{
  "d_mlp": 128,
  "activation": "tanh_gelu",
  "positions": "learned",
  "parallel_block": false,
  "init_std_o": 0.011,
  "init_std_up": 0.0625,
  "lr": 0.00474,
  "schedule": "wsd",
  "batch_tokens": [8192, 16384, 32768, 65536],
  "doc_mask": true
}
Each number is 128 + 32 x the weight over its row's rms, rounded and kept within 0 to 255. Layers, rows and columns count from 0. The size above them is the row's rms in percent of the matrix's.

# layer 12 attention value, 128x64, rms 0.111, rows 36-63, columns 0-63
size [131 133 118 103 114  90 142 139 139  72 132 109 130 124 109  88 159 126 109 154 101 155  64 119  90  98 140 115]
[[ 79 114 126 140 122  85 111 115 145 142 140 138 114 105 123  93 128 114  78 198 155 118 144 120 145 114 183 143 134 164 172 136 144 133  74 178 147 124 201 125 121  52 133 140  87  82 156 218 150  99 156 113  86 123 149 146 115  79  74 114 149 144 140 106]
 [110  90  96 132 111  97 155 141 140 171 135 121 101 136 148 170 113  92 144 122 135  92 118 105 171 148 135 125 108 115 176  37  95  97 136 177 141 141 102 143 158  88 159 118 101  45 205 162 157  97 183 117 175 137 122 109 170 114 141 109 132 126  64 129]
 [144 138 138 110 184 125 119 165  42 139 136 174 120 139 121 147 159  88 134 129 158 127 141  70 160 101 129  94 103 128  86  72 162 143  92 186 189 139 149 138 120 174  99 155 166 176  67 115 125 190 131 102 118  85  60 121 136 102 126 108 135 129 119 115]
 [ 94  66 102 168 102 164 110 163 167 134 121 122 143 111 121  73 156  88 104 149 137 104  94 187 192 140 109 102 145 105 127  72 139  81 116 168 103 173 104 175 110 156 157 146 108  85 188 158 154  64 159 161 123 139 104 113 112  83 103 147 169 133 111 143]
 [141 181 128 126 126  73 156 160 100  72 159  93  92 125 100 121 116 133  95 100 136 133 102 106 106 133 142  60 140 141 166 121 193 139 122  61 172 120 178 177 133 137 108  85 148 143 104 142 196  74 143 113 169 134  94 143 200 102 160 141  97 144 140 131]
 [205 125 117 130 163 154 146 182 149 111 102  98 158 139 114 122 120 185 121  94 113 155 126 134 173 106 127 126 184 121 149 112 151  82 115  95 193 104 158 107 116 114  87 161 181 148  92 139  77 166 100  86  91 110 140 102 110 116  51 119  86 181 135 101]
 [ 92  52 152 104 118 133 141  69  69 100 108 137 128  59 130 130  98 116 126 110 176 115 126 127  94 161 196 148  94 139 117 104 152 156 148 151 156 116 138 216  99 126 192 115 110 154 151  97 139 120 146  95 112 122 136 169 120 193 130 131 169 101 104 164]
 [151 101 140 129  81 144 105  86 149 162 129 116  72  93 101 120 157 115  57 137  97 128 151  73 101 123 122 142 106 120  94 132 152 151 192  98 151 176  99 106 131  92 193 150  85 114  88 157 137  84 151 131 160 161 135 159 195 164 107 182 152  90 161 151]
 [ 73 202 164 160 138 107 109 112  89 101 132 133  93 129 162 109 146 117 126 167 171 104  90  95 173 103 127 107  99  98 119  98 157  96  76 124  93  90 138 154 110 138 112 137 121 129 149 179  92  88 170 220 148 128 120 170 163 162 126 117 150 108 134 199]
 [ 55 142 150 107 134 115  87 109  85 165 110 168 107 102 163 157 112  74 150 125 132 117 195 116  96 125 167 109  86 134 146 128  95 149  79 191  80 130  79 155 126 146 159 120  73 143 178 159 108 136 168 175 108 165 142  87 132 112 135 123 195 152 113 137]
 [135  59 184  97 161 132 121 213 177 133 129 134 105 101 157 109 132 125 110 116 124  88 207 132 132 174  92 134 143 123 120  93 156 138 123 147 165 131 120 129  90 198 155 104 110 128  33 118 136 131 154  78 140  95 127 120 134 126 126 123 116  56 149 126]
 [114 138 154 108 111 139 137 112 178 134 114 153 174 181 114 155 175 104 108 121  94 137 130 205 102 114  80 114  59 140  96  65 164  73 124 104 123 104 101 111 162 177  75 125 110 166 152 107 170 156  96 158 135 117 146 162 183 124 127 138 177 145  78 110]
 [141  52 128 139 122 158 112 140 150 142  97 143 122 161  90 111 128  63  96  80 149 153 106 143 144 125 110 201  55 112 119 116  82 140 134 151 125 167 159 169 156 135 103 152 144 118  75  90 142 160  56 161 184 101  92 139 137 108 162 167 114 117 175 123]
 [130 124 143  93  97 125 101  92  84 162 113  89 141  90  93 161 139 133 128 139 116 133 140  96  88 146 167 118 128 174 194 186  79 186 116 102 153  78  88 115 127 139 170 110  68 142 152 120 116 136 144 128 120 169 133  32 175 150 121 147 138 159 188 124]
 [123 111 105 164 126 137 120 158 104 142 175  51 156 119  94  46 121 156 111 125 156 146 117 191 165 160 112 147 139 113 135 120 135 136 205 106 165 102  69 113  86 124 191 158 146 107 120 113 125 146 112 106 149 132  75 113  88 155 120 172  62 102 154 121]
 [ 88 117 136 128 115 130 130 163 124 114 130 129  80 104 144 116 101 133 103 134 155 125 108 126  61 114 216 119  72 135 116 149 168 123 108  93  97 154 161 156 136 123 119 143  64  89  74 201 143  79 166 126 108  95 142 212 172 126 112 174 130 155 110 154]
 [172  73 111 168  95 168 168 105 169 115  51 151 138 128 153 108 196 161 161 140 103  53  63 151 165  92 142 148  86 122 147 116 128 113 100 166 130 134 106 135 158 122 123 151 115  99 143  87 140 120 137 128  94  89 186  68 174 123 114 132 153 144 108 129]
 [133 118 104  95 145 120 141  99  88 118 129 164 133  61 115 183  83 130  82 169 148 124  95 110 146 144 144 158 106 101 149 110 123 111 123 146  80 177 164  44 163 176 133 147 153 171 104 131  93 148 187 157 159 130  64 169 127  95 110 143  67 164 137 145]
 [137 135 122 145 153  99 115 146 130  80 126  64 106 148  92  92 159 176  97 172 107 134 164  74 126 118 144 117 167 139 132 138 166 100 159  99 176 108 161 135 133 151 112 118 122 172  95 138  84  84 216 109  89 113 165 106 197 102  69  92 122 148 138 170]
 [ 90 184 168 149 116  52 148 113  90 110 160  97 125  96  85 148 105 134 150 175 158 120 103 128 122 137 178 131  85 169 153  76 135 156 153  98 156 117  84 119 118 160 146 138 130 139 125 166 137 159 106 129 181  63 114 162 158 117 132 119  33  89 152 148]
 [ 95 124 118 147 125 132 119  67 155 150 182 171 115  27 120 161 140 121 112 108 107 112 134 101 124 148 115 114 150 113 154 148  82 108  87 165 140 138  62 126 150 103 145  34 153 161 107 156 177 137 116 174 134 156 122 139 181 142 116 102 161 135 162  79]
 [ 81  91 103 165 106 109 146 170 143 111 128 120 178  83 162 146 129 136 124 194 141 142  80 108 147 104 155 160 179 146  92 170 101 128 144 182 146 166 167 127 114 114 127  52  93 124  70 119 164 124  95 128 109 180  77 127 137 167  64  86 139 132 135 152]
 [ 47 111 156 127 134 130  95 140  95 138 159 100 105 155 140 102 165 118 146 115 155 149 158 154  93  94 141 130 100 190 122 164 146 162 175  89  82 144  98 150 143 164 138 176  83 147 152  63  45 136 158 174 105 104 125 114 112 130 125 147  69  84 146 157]
 [152 114 107 166 180 108 151  98  55 140 173  91 121 119 151  51  93  90 143 132 183 120 167 130 137 127 114 126 113  81 160 150 109 102 142 123 166 101 135  98 144 133 153 129  98  95 137 160 160  57 150 103 163 163 120 183 121 135 114 214 123 147 122  83]
 [122 154  70 144 161 116 132 172 198 100 162 148 121 143 127  93 179 135 132 183 126 116 101 119  99 159 117 118  99 118 216 142  51 104  87 160 108 116  83 135 115 102  98 115  94  83 176 172 162 110 138 123 124  70 155 114 124 102 148 138 175 128 150 157]
 [151 135 141 151 154 122 153 118 182 142 158 188 144  85 170 129 106 123 112 135 138  94 110 144 141 109 124 118 159  85 177 131  97  90  83 200 121 116  90 102 121  83 106  49 124 142 137 161 217 129  84 127 140 177 150 127 109 148  88 133 140 139 125  57]
 [157 197 123 129 161 144 146 128 129  88 108 146 146 137 122 151 167 134 139  69  90 155 120 107 115 126 107 211 135 143 103 104  68 150  93  62 133 177  59 167 125 125 148 116  86 127 123 111  88 107  93 121 164 117 112 131 179 114 204 154 151  83 127 143]
 [138  88 177  78 155 137 145 152 202 162 104 166 108 148 183 119  90 135 160  68  77 136 142  94 106 135 136 111 115 157 144 128 100 111 117 184 166 169 112  91 122 102  80 116 128 153 112 140 105 171 109 121 124 133 143 108 217  95  56 100 126 134 118 147]]
# layer 12 attention output (transposed), 128x64, rms 0.0627, rows 36-63, columns 0-63
size [119 129 121  82 110  77 147 141 132  55 134  93 141 117  99  93 141 124 109 138  94 156  54 108  74  80 132 110]
[[168 160  35  88 139 152  75 155  67 126 177 103 125 149 125 101 117 151 112  59 137 110 107 152 108 117 169 138 194 142  86 146 122 152 127 182  95 157 125 151 111 176  88 127 125 141 128  97 126 144 123 106 127 118 129  89 190 116 141 172 166 104  98 170]
 [161  91 184 122 166 185 143 108 159  80 151  65 185 108 136 112 162 167 115 132  87 177 117 163 141 132 139 145 149 132  64 154 131 128 118 124 113  85 115  89 141 161 129 131 105 119 108  90  83 162  18 151 107 127  90 131 134 117 140 155 104 107 167 141]
 [100 116 145  95  76 197 142  90 165  73 140 149 111  95 138 118 137 186 113 115 108 165  86 129 137 113 107 194 125 122 142 111 175  97 160 129 115 127 116 132 156 120 121  94  80  89 177 117 161  95 136 161  94 190 209 115 127 129  93 182 113 122  91 156]
 [124 122 121 129 121  76 103  73  83 121 152 111 149 142 168 126 160 185 170  98  79 114 170 144 136 121 156 101 190 145  73 149 100 156 126 164 185  57 112  64 155 114 115 121  69 117 137 186 124 119  95  99 127 147 131 118 195 125 173 125 124 110 124 141]
 [132 108 158 143 122 187 163 129 173  99 128 147 196 108  97 124 106 124 125 128 132 105 147  97  95  76 121 167  94 159 117  95 156 147 169 179  27  85  99 122 147 147  82 134 101 129 154  73 111 213 147 146 164  90 148 115 113 138 139 125 154 141 123 104]
 [103 123 136 117 131 145 181 156  65  89 123 155  77 142 139 152 147  40 123 174 160 132 136  61 122 172 132 191 134 158 125 143 160 129 135  92  92 108  95 166 154 165 108  88 135 112 130 142  89  96 155 192 146 175 175 120 118  99 113 146 130  93 125  88]
 [134 194 117 142 100 176 103 144 201 147 150 112 166 174 154 135 128 180 110 154  65 121 102 109 125  76  77 101 130 119 148 126  57 165  73 132 107 127 133  92  77 162  96 121 186  96 111 126 122 115 132 164 160 140 137 170 180  98 125 134  96 119 111 105]
 [ 95 179  70 167 171 120 104 129 145 176 157 132 117 125 147 128 126 136 127 121 155  93  72 189 147 123 137  85 131 162 142 144  83 117  74 208 102 114 102 153  45 103 120 176 114 189  98  96 113 121 112 133 118 150 135 121  95 138 187  92 118 132 156 120]
 [115 116  98 148 122 196 124 139 121 151 110 159 183  60 111 124 126 169 143  79  75 107 126 188 124 115 171 132 132 156 130 140  78 162 165  82 155 178 161  84 140 133 142 116  61 106 132  87 187 151 113  88 116 105 129  95 149 132 175 135 157 102  94  86]
 [192  71 113 140 131 115  92 127 154 142 122  88 140 105 146 110 142 225 121 110 115  88  74 199 120 100 156 110 137 157  98  81 112 126 163 111 177 126 186 115 129 108 131  99 127 100 168 149 194 122 144  93 124  89  94 120 172  98 173 151 132 130  95 130]
 [ 96 116  85 159 101  80  63  64 138 118 119 175  93 183  85 152 191 169  98 130 115 146  83  95 162 106  94 115 136  94 134 108 135 149 148 135 101 131  74 129 166 119 127 147  80 142 207 138 107 114 124 174 117 169 153 161 122 144 169 163  99 150 142 134]
 [161  85 138 123 131  88 163 193 135 136 117 128 157 190 157  83  98 130 123 131 160 102 126  89 149 132  88  81 111 116 142 214 128  99 104 166 117  85  96 101  90 108 223 102 145  77 165 151 112 147 138 142 168 122 131 130 100 163 115 137  77 106 140 136]
 [100 142 134 102 156 118 140 104 132  78 130  85  60 123 144 162 107 198 124 187 102 148 136  93 170 125 136  90 191 127 179 151 166  94 180 130 164 112  59 108 133 112 154 134 134 117 122 119 119 119 125 130  75 175 100 129  90 190  91  83 148 166 118 112]
 [121  99 126 164 182 120 148 171 203 153 131 142  97 179 137 118 144 129  94 133 151 106 119 168  47 143 181  95 112 159 101  76 165 131 128 148  79 136 163 149 104 103  74 138 143 170 129 130 146 101 150 108 160 101  78 124  75  88 183 113 107  89 110 117]
 [ 66 153 168 104 113 114 127 105 168 143  67 155 102 113 136 194 147  92 151 110 114 143 156  86 100 167  85  59 122 162  75 127 152 125  76 161 119 117 120 136 204 106 123 165 120 186 109 130 140  82 150 101 131 174 111 166 142 155 145  75 122 145 138 138]
 [172 151  92 138 182 146  72 123  95 123 137  96 178 148  86 130 123 155 115 139  70  80 125 143 138  65 113 123 166 157 168 127  45 130 164 130 112 106 141 131  83 137 124  60 134 122 179  94 113 174 160 156 167  97 153 112 193 123 156 131 149 132 120 107]
 [ 97 166 141 143 152  72 118 131 104 169 172 128 129 157 125 122 145  92 111 141  96 175 145 182  68 150 103 142 157 114 116 160  99 169 116 118 161  96 123 107  48 159 168 111 153 127 117 194 111 105 110 169  98 214 101 137 111  83 110 128 144  82  87 121]
 [121 112 129 102 169 152 160 158 175  93 187 119 123 112 116 152 144 149 161 135 130 126 155 133 167 120 150 111 128  93 190 127  76 135 114  70 153  88 142 182 105 135  82  65  46  78 173  85 138 108  86 121 128  96 160 178 143 108 119 106 177 124 129 149]
 [111 121 117 158  98 124 141 164 105 148 152 174 163 151  95 155 141 116 112 117 166  85 111 137  55 134 127 142 135 170 133 132 133 151 109 110  63 117 124 208 117 125  76  87 110 164 184 135 119 173 104 177 155  92 142  88 143  95 172 169 122  95 109  50]
 [127 127 151 118 140 151 113 143 237 136  77 141 145 102  96 134 114 138 119  70 132 119 152 112  93 126  67 147  88 131 130 159 180 161  91 120  48 142 162 140  87 130 119 128 110 121 142  38 161 135 158  85  89 146 129 119 129 165 149 125 150 179 139 144]
 [186 137 118 201 109 157 184 143 105 113 157 110 137 100 151 115 109 129 123 159 147  64 130 202 127  98 158  81 100 150 115 124 146 180 135 123 108 103 115 133  30 135  88 159 110  85 136 131  61 145 143 131 143 108 108 143 122 100 165  89 145 125 102 175]
 [151 158 152 129 133 186 160 103  40 183 174 106 149 165 100 133 177 140 103 117  83 112 160 178  62  92 135 107 127 114 140 120 102 115  96 101 153  86 103 142  89 185  87 159 153 118 148 127 125 123  98 136 128  92 186 106 131 124 147 154  91  95 116 184]
 [111  98 116 138 136 116  79 133 211 131 106 125 129 117  93 128 142 181 174 137  93  72 143 143  97 153 143 110 114 132 131  98 134  87  97 105 132 161 108 114 130  77 132  44 171 182 174 144 193 181 114 113 142 149 117 114 135 131 180 151 121 199  96 130]
 [ 86 162 154 130 148 135 120 143 178  82 128  93 147 130  88 190 130 160 100 107  97 179 123 135 131 126 150 115 132 195 105  87  66  78 114 115 136 103  79 140 136 102 178 148 105 162  96  51 101 172 176 149 195  99 134 145 162  93 143 116 120 119 136 133]
 [132  89 149 122  96  92  86  95  66 108 120 115 100 152  61 114  75 122  78 119 151 137 192 180 115 177 168 119 201 136 117 152 126 158 161 124 125 149 177 107 149 139 145 148 118 109 140 148 125 129 118  61 142 110  70 105 176 168 150  73 123 145 140 118]
 [141 117 116 155  75 143 169 138  48 122 155  87 126 139 100 106 125  64 128 132 148 133 145 181 117 122 152 115 112 145 110 142 129 164 129 145 163 104 109 127  82 183 154 190 134  88 109 130  78 107 163 128 122  83  75 166 143 120 142  99 136 103 117 236]
 [136 106 150 120 142  70  92  51 147 183 137 138 114  67 110 151 109 139 138 156  97 136 192 126 167 133 152 125 127 117 156 106 125 160 146 114 135 100 187 110  84 157 142  87 182 114 115  85 136 173 143 159 133 151 184  86  71 139 104 124  88 180  98  92]
 [116 122 107 103 141  84 147 141  85  98 133  79 108 172 122 140 200 109  59 206 157 113  68 159 181 113 109 123 136 115 147 181 138 105 179 108  90 140 125 153 131 136 136 155 107  77 133 156 158 112  89 184  87 156 115 100  90 129 125 156 136 150 165 161]]
# layer 12 attention query, 128x64, rms 0.144, rows 64-88, columns 0-63
size [124 101 130 118  98 103 104 120 121 126 116 117 108 112 123 108  98 125 112  98 109 132 114 102 112]
[[141 123 121 123 136 188 180 114  94 115 102 107 124  83 141 186 175 176 144  66 113 115 129 107  83 215 101 151 122 112 127 135 116 171 109 141 139 131 158 167 102 148 135 123  62 118 176 101 140 134 131 103 151 170 112 169 106 120 134  78 168 111  57  97]
 [ 94 150  96 133  66 133 155  96 151 132 102 130  90 104 126 150 116 145 101 174  84 169 172 163 158 122 142 131 134  57 140 119 163  79 133 178  91 107 121 112 175 133  70 109 113 169 121  70  73 177 171 128 145 131 145 132 123 163 132 166 140 203 109 101]
 [133 141 155 163  89 111 125  83 108 201 133  67 137 145  68 161 129 155 167 165 122 119  90  99 118 142 127 148 127 119 144 192 210 130  70 132  91 178 142  58 128 164 100 130 141 133 137 122 149 101  97 124  69  95  86 153 149 116 143 143 136 124 174 113]
 [180  96 117 138  69 112 137  92 141 118 175  94 130  90 139 114 123  74 146 134 120 126 128 136 101 145 104  95 132 137 133 109 146  98 151 133 197 136 137 105 151  86 118 144 143 133 197 106 141 169 146 112 123 129 247 119 132 131 127 106  48 174 167  84]
 [166  77 163 182 150  77  85  80 159 162  84 137  91 133 109 160 105 120 156 180 147 134 104 138  89 144 104 113 125 118 135 150  97 131 165 127  37 181 122 185 117  94  97 121 185 144 122 125 113 120 115 149 118 122 110 139 139 161 192  72 133 105 153  93]
 [147 143 128 156 136  85 100 145 135  76 128 155  75 167 133 142 132 105  75 100 112 138  92 148 111  91 108  71 151 126 123 133 126  72 156 198  91  97  85  96 140 183 138 165  77 188 176 125 154 124 113 125 116 201 152 132 136 107 185 106 121 137 169  96]
 [167  44 141 154 134 152 111 155 135 106 146 138  91 138 100 127 112 105 134 130 147 117  86 140  75  91 113 111 138 162 112 146  84  98 103 107 142 133 160 141 120 142  64 121 125 176 114 155 116 119 103 209 118  73 118 168 174 175 216 137  97 184 118 132]
 [147 142  46 129 141 159 153 108  80  73 119 166 138 138 119 150 145 136 131 153 151 195 160 122 122 102 168 155 104  69 151 154  73 156 129 102  76 140  73 122 124 120 137  92 111 176 156  95 118  97  93  91 151 102 110 184 143 191  87 103 158 160 121 139]
 [167 162 120 137 131 133 118  72 168  89 102  86 134 130  97 115 112 186 165 155 111 129 104 130 128 140 154 138 136 115 175 127 163  86 184 140 150  58 178 136 104 133 105 136 100 226  88  65 137 114  86 132  97 139 105  93 145 135 171 133 155 120  90 172]
 [133 150 124 129 104 143  68 177 125 112  97  52 206 163 123 182 109 163 149 109 168 123 147 136 118 131 150  82 149 131 136 123 130 169 183 174  81 138  84 182 113 103 135  41 135 133  99 121 108 123 134 116 140 152 147 129 117 117  89  92 178 105 119  82]
 [130 129  81 141 144 119  95  95 113 199 145 142 149 115 102 145 206 133 209  97 182 106 129 139  91 114 125 101  68 139 156 124 125 137 135 164 164 142  87 158 161 106 106 119  90 145 130 105  93  87  95 145 136 136 136 166 107 112 200 114  66 146  85  91]
 [178 188 101 131  99 156 120 132 185  98 171 214 166 163  76 112 111 128 143  96 154 150 110 128 160 105 147 106 142 108 157 109 126 147 121 153 143 103 132 108 108 164  62  82 148 138 182 127  88 106 148 150 134 123  89  90  91 138 132 151  39 119 102 136]
 [ 96 103 120 127 108 118 126 123 198 102 164 158 142 166 146  78 153 111 122  90 141 109 133  75 179 174 135 146  80  71 188 141 155 142 145  95 130 176 118 135  79  83 101 185 127 127 123 141 116 181  92  90 179  95  95 109  76 160 109 146 103 122 110 165]
 [162 114 173 138 138  83 110  89  68  60 154 123  87 195 150 115 121 157 104 125 104 161 164 114 164 132  87  96  87 177  82 143 160  94 115 161 131 153 165  95 121 127  79 132 103 117 196 170 162 116 115 154 142 119 146 134 136 119  52 116 106 159 153 146]
 [177 190 107 161 116 143 125 153  90 137  88 139  86 126 118 120 102 153  98 188 101 160 104  95 127 158 126  95 134 209 147 181 132 153 150 152 164  73 118 123 118 120 111 133 124 130 150 120  99  72  88 162 137 185  91  98  33 116 138 144 153 105 126 106]
 [200 191 122 146 148 159 183 126 142 129 174 108 118 109 135 122  83 139  91 121 126  82  97 144 143 114 154 157 130  72 126 143 189 127 184 167 133 112 138  97 184 128  62 113 107 130 133  94 117 181 169 119  95  97  77  67 168 117 131 112 101  91 143 126]
 [209 169 110 134 152 154 156 157  76 116 112 124 141 132  99 154 122 111 102 162 129 142 158 149 145  76 157 161 150 144  69 112  97  87 100 129 133 111  85 160 125  62 168  89 148 139 122 165  93  81 146 213 147  85 114 150 154 123 107  98  79 157 120 103]
 [138  91 140 127 102 113 132 127 124 168 124 109 203 152 103 138 180 151 174 110  85 183 148 147 125 136 189 134 119 137  74  94  97 111 105 129  94  92 125  72 138  44 157  77 134 133  87 113 167 169 114 131 125 132 156 110 140 158  71 176 162 108 154  90]
 [ 99 119 188 130  79 107 116 181 136 116  99  95 116 120 145 136 150  87  91 150 120 164 141 192  53 104 179 164 105 143 135 178 120 141 133 122  92 138  71 122 125 125 123 187 132 139  94 130  89 151  75  97 134 150  89 153 141 142 119 171 175 183  69 140]
 [157 153 117 128 126 129 192 178 127 134  53 145  84  93  93 122 147 115 158 175 116 114 132 142 111 111 148 189 103 171 158 123 194 107 120  96 101 143 102  72 168 106 171 144  91 102 144  85 116 153  92 117 143 151 153 115 128 155  41 118 153  77 133 142]
 [125 123 126 138 127 114  88 134 164 157 140 137 104 153 156 202  69 121  89 146 145 114 142 118 143  64 151 128 136 106  53 148 112 118 168 143 175 129 181 128 140  86  87 161 164  72 157 113 166 106  87 135 188 155 121 130 136 102 150 134 134  91 105  41]
 [123 121  83 121 132 175 121 124 151 116 121 118 116 148 125  82 141 123 171 183 102 145 168 101 141  61  60 127 141 130 128 135 196 104 118 104 141 138 133 162 108 142 192  86  82 170 112 124 144 122 132  91  89 122 181 182 164 132 179  87 121  54 160  99]
 [107 109 130  82 158 168 114  99 150  96 161 103 151 124 145 212 134  94  89  89 137  65 136 111 110 110  99  93 175 160 122 123 154 145 174 119 105 111 111 189  95 114 161 123 121  96 103 133 199 179 150 153  95 123 131 106 148  47 148 115 133 131 129 184]
 [139 100 179 119 140 119 126 107  77 102 140 147 175  95  81 102 102 137 146 140 150 220 130 215 115  95 153 121 117 121 111 135 126 184  80 143 111 153 113  82 191  81  86  99 156 139 105  96 158  68 146 106 130 143 118 129 158 167 100 135 152 130 134 170]
 [ 71 148 173  87 134  66  81 112 107 123 121 113 111  89 130  95 126 167 126 116 100 128  98 160 121 161 111 159  86 124  76  77 103 146 157 156 108 151 133 160 136 152 191 189 214 105 176  99 142 134 164 121 130 147 159 165 108 105 131  75 132 124 168  98]]
# layer 12 attention key, 128x64, rms 0.151, rows 64-87, columns 0-63
size [128 101 131 117 103 103 106 120 127 132 117 120 113 102 121 105 102 129 108 104 110 130 116 100]
[[149 127 117 132 100 151 152 167 125 100 114 138 156  98 124 194 147 212 126  78  93 130 122  47 131 183 107 176 153 153  90 116 115 125 136 103 132  75 147 156 106 155 146 111 101 108 143 110 142 107  95 155 114 162 142 187 123 145 155 132 127  42  68 127]
 [131 153 147 143  57 195 143 163 159 151  84 113  82  74 113  65 104  85 119 176 102 203 152 143 138 139 123 160 141 101 172 141 125 123 182 126 107  68 101 124  95 121 138 122 107 108 150 136 124 132 139  74 120 168 123  80 165 114 124 151 151 187 100 128]
 [130 158 168 186 123 115 120 110  98 169 117 108 116 160 146 139 106 110 187 140 114 119  78 108 113 103 172 159 145 118 167 172 207  90  79 106 121 167 205 134 114 147 104 153 144 105 142 108 124  55 127 100  86 111  75 167 165 105  85 109 109 130 146 151]
 [168 114  81 161 124 105 113 160 100 144 141 102 121 110 152  89 109 127 112  98 128 107 143 119 160 169 136 159 122 135 133 102 153 155 125 133 152 160  98 132 149 110 103  91 127 110 161  76  96 125 219 110 177 161 196 125 114  64 158 133 112 163 144  18]
 [152 123 139 196 117  86  96 141 115 172  70 116 139 149 155 147 105 138 169 188 109  63 108 161 110 145 120  60 116 131 127 133 107 140 152 119  99 124 113 216 162  84  98 127 133 164 145 140 124  92 127 159  95  96  83 164 190 134 163  74 104 135 126 119]
 [137 150 156 145 109  69 145 154 160 144 136 123  53  98 134 136 101 133  75 108 125 153 107 130 104 132 109  94  98 163 119 115 117  97 171 180 113 105  78 120 138 149 123 152  51 117 184 147 128 121 119 118  87 152 178 143 185 107 169 115  90 174 215 118]
 [115  47 137 187 154 133 113 121 162 105 142  78 104 143 128 118 158 156 125 161 132 111 137 165  60 123 121 107 122 162 139 108 128  97 124 104 138 125 129 114 112 136  72 111 116 136 142 162 130 132 127 142 136  75  83 142 144 160 225  65  74 207 164 140]
 [ 99 118  84  84  90 201 127 154  92 176 135 169 102 138  96 155 188 169 182 146 144 194 165 129 120 104 110 128 121 136 120 162 134  73 144 128 104  85  52 118  72  68 139 158 122 147 125 109 101  94 138 118 160 118 108 151 168 167 112 115 122 106 132 148]
 [121 139 123 151 140 139  70 121 213 128 104 117 129 139 106 102  87 147 150 139 121 159 118 129 145 125 155 116 134 114 183  85 184  66 167 123 126 121  99 114 151 151 105 215  19 125 132 105 162 124  97 151 106 170  72 127 136 146 152 132 133  88 121 136]
 [138 198 116  96  82 139  97 135 126 139  68  78 185 153  83 197 124 133 123 119 128 162 119 131 129  85 149  74 147 162 120 141 145 167 155 108  73 111 120 194 101 128 151  85  84 157  78 168 126 102 152 146 148 116 137 183 139 117  93 128 159  87 121 107]
 [119 166 107 178 116 113 107 175 112 178 130 153 129  98  56 118 141 148 172  86 166  63 128 141  48 136 186 130 120 136 116  99 159 131 144 161 168 110 103 176 117 117 122  83  97 127 118 169 148 108 129 160 169 113 131 126 151 118 167 122  75 146  50 129]
 [134 130  97 106 111 216 161 114 181 116 166 150 180 157  55  88 102 126  91  92 147 157 146  92  94 109 150  93  98 114 124 106 123 125 125 191 175 158 141 159 184 132  70 122 137 128 136 147  72 104 122 115 134 143  90 116 155 152 148 110  73 131 170 121]
 [101 102  96 136  93 144 136 156 158 128 196 130 161 182 178 103 130  94 147 110 120  63 155  58 159 114 135  83 114 113 116 141 144 125 167 152 172 136 102 147 101  83 102 142 167 128 150 120 103 197 123 158 164 135 108 113 117 146  74 129 118  83  55 175]
 [188  93 122 151 149  75 165  85  72 133 153 105  78 168 157 131 103 104 118 112 127 192 157 104 150 149 126 157 158 200 107 166 109 119 117 140 124 139 159 109  87 110  63 195 131 119 119 163 133  84 155 132 149 138 133 124  86 136  94 115  59 142 168 112]
 [179 189 132 147 155 130 139 161 120 104 133 105  94 120 111 131 149 130 113 169 144 169  88  64  82 134 134 111 106 163 129  70 138 149 135 157 132  75 158 157 190 159 108 178  88 114  88 120  66  97  95 140 120 183  93 125  50 169 117 126 140 143 146 107]
 [210 138 123 118 131 189 172 103 127 120 117 129 132  65 100 111  35 131 103 159 126 112 153 115 174 113 200 149 121  69 175 169 112 113 165 137 115 124 132 116 155 120  85 142  62  86 173 116 110 174 134 101  94 121 108 114 122 126 140 125 142 107 161 131]
 [174 135 113 136 187 174 139 132  70 128  94 132 139 101  32 131 147 146 113 169 144 164 200 151 109 135 118 130 119 150 105 121 144  99 111 123 145 128  95  87 113  82 191 107 140 140  94 153 125 113 149 116 155  92  90 100  92 130 144  90 127 193 194  92]
 [122 103 134  98 136  85 122 142 136 133 141 129 173 181  97 139 166 154 193 135  67 200 106 160 156 164 190 124 135 103 106 125 144  92 102 122  96 114 133  96 143 108 124  83 120 168 111 118 120 126 129 165 132 102 147 100 136  59  69 201 169 132 130  68]
 [104 152 179 123  57 116 124 164 125 118 117  84 145  91 197 140 171 118 142 143 102 139 135 173 136  82 140 143  93 157 136 132 116 121 142 104 117  68  75  85 109 156 104 162 146 153 155 198  92 108  98  94 131 125  71 147 138 120 118 187 149 189  80 138]
 [170 129 168  67 113  85 176 183  73 121 119 158 111 100 107 174 185 105 150 162 105 113 131 151 197 120 144 160 116 126 171 109 177  96 101  91 138  94 121  96 181 165 116 148 121 135 159  77  68 129  95 148 148 155 125 104 132 125 100 132 125  75 101 100]
 [167 144  77 173 162 123 139 144 137 131 108  90  79 119 155 204  76 120 103 110  91 134 131 173 109 122 197 115 104  81  50 121 102 152 164  93 152 136 168 168 135 123 100 145 164 131 157 145 139 144  93 103 145 109 130  96  68 137 123 110 168 173 132  76]
 [ 99 131  98 150 147  85  69  98 121 149 119 185  91 140 140 126 190  77 158 168 134 151 157 142 123  99  93  86 128 132 118 139 189 111 110 110 120 136 149 118 156 145 189 117  64 111 152  92 172 154 180  98 110 133 142 127 139 134 194  74 127  61 145  97]
 [101 138 100 127 182 138 128  23 126 118 133 149 140 161 143 181 103 127  68  90 142  84 131 125 163  87 111 127 148 177 116 130 127 151 187  93  74 179  97 134 117 115 131  93 113 118 118 130 193 164 134 141  67 152 164 141 135  86 147 157 149 156  91 145]
 [145  83 125  58 119 146 113 143  82 114 115 159 129 109 132 107 130 127 178 154 134 198 112 171 129  89 182 111 153 100 135 146  73 146  93 150 148 132 128 100 145 103  74 149 166 157  97 138 161  37 180 112 117  92  96 118 155 133 109 199 105 129 153 152]]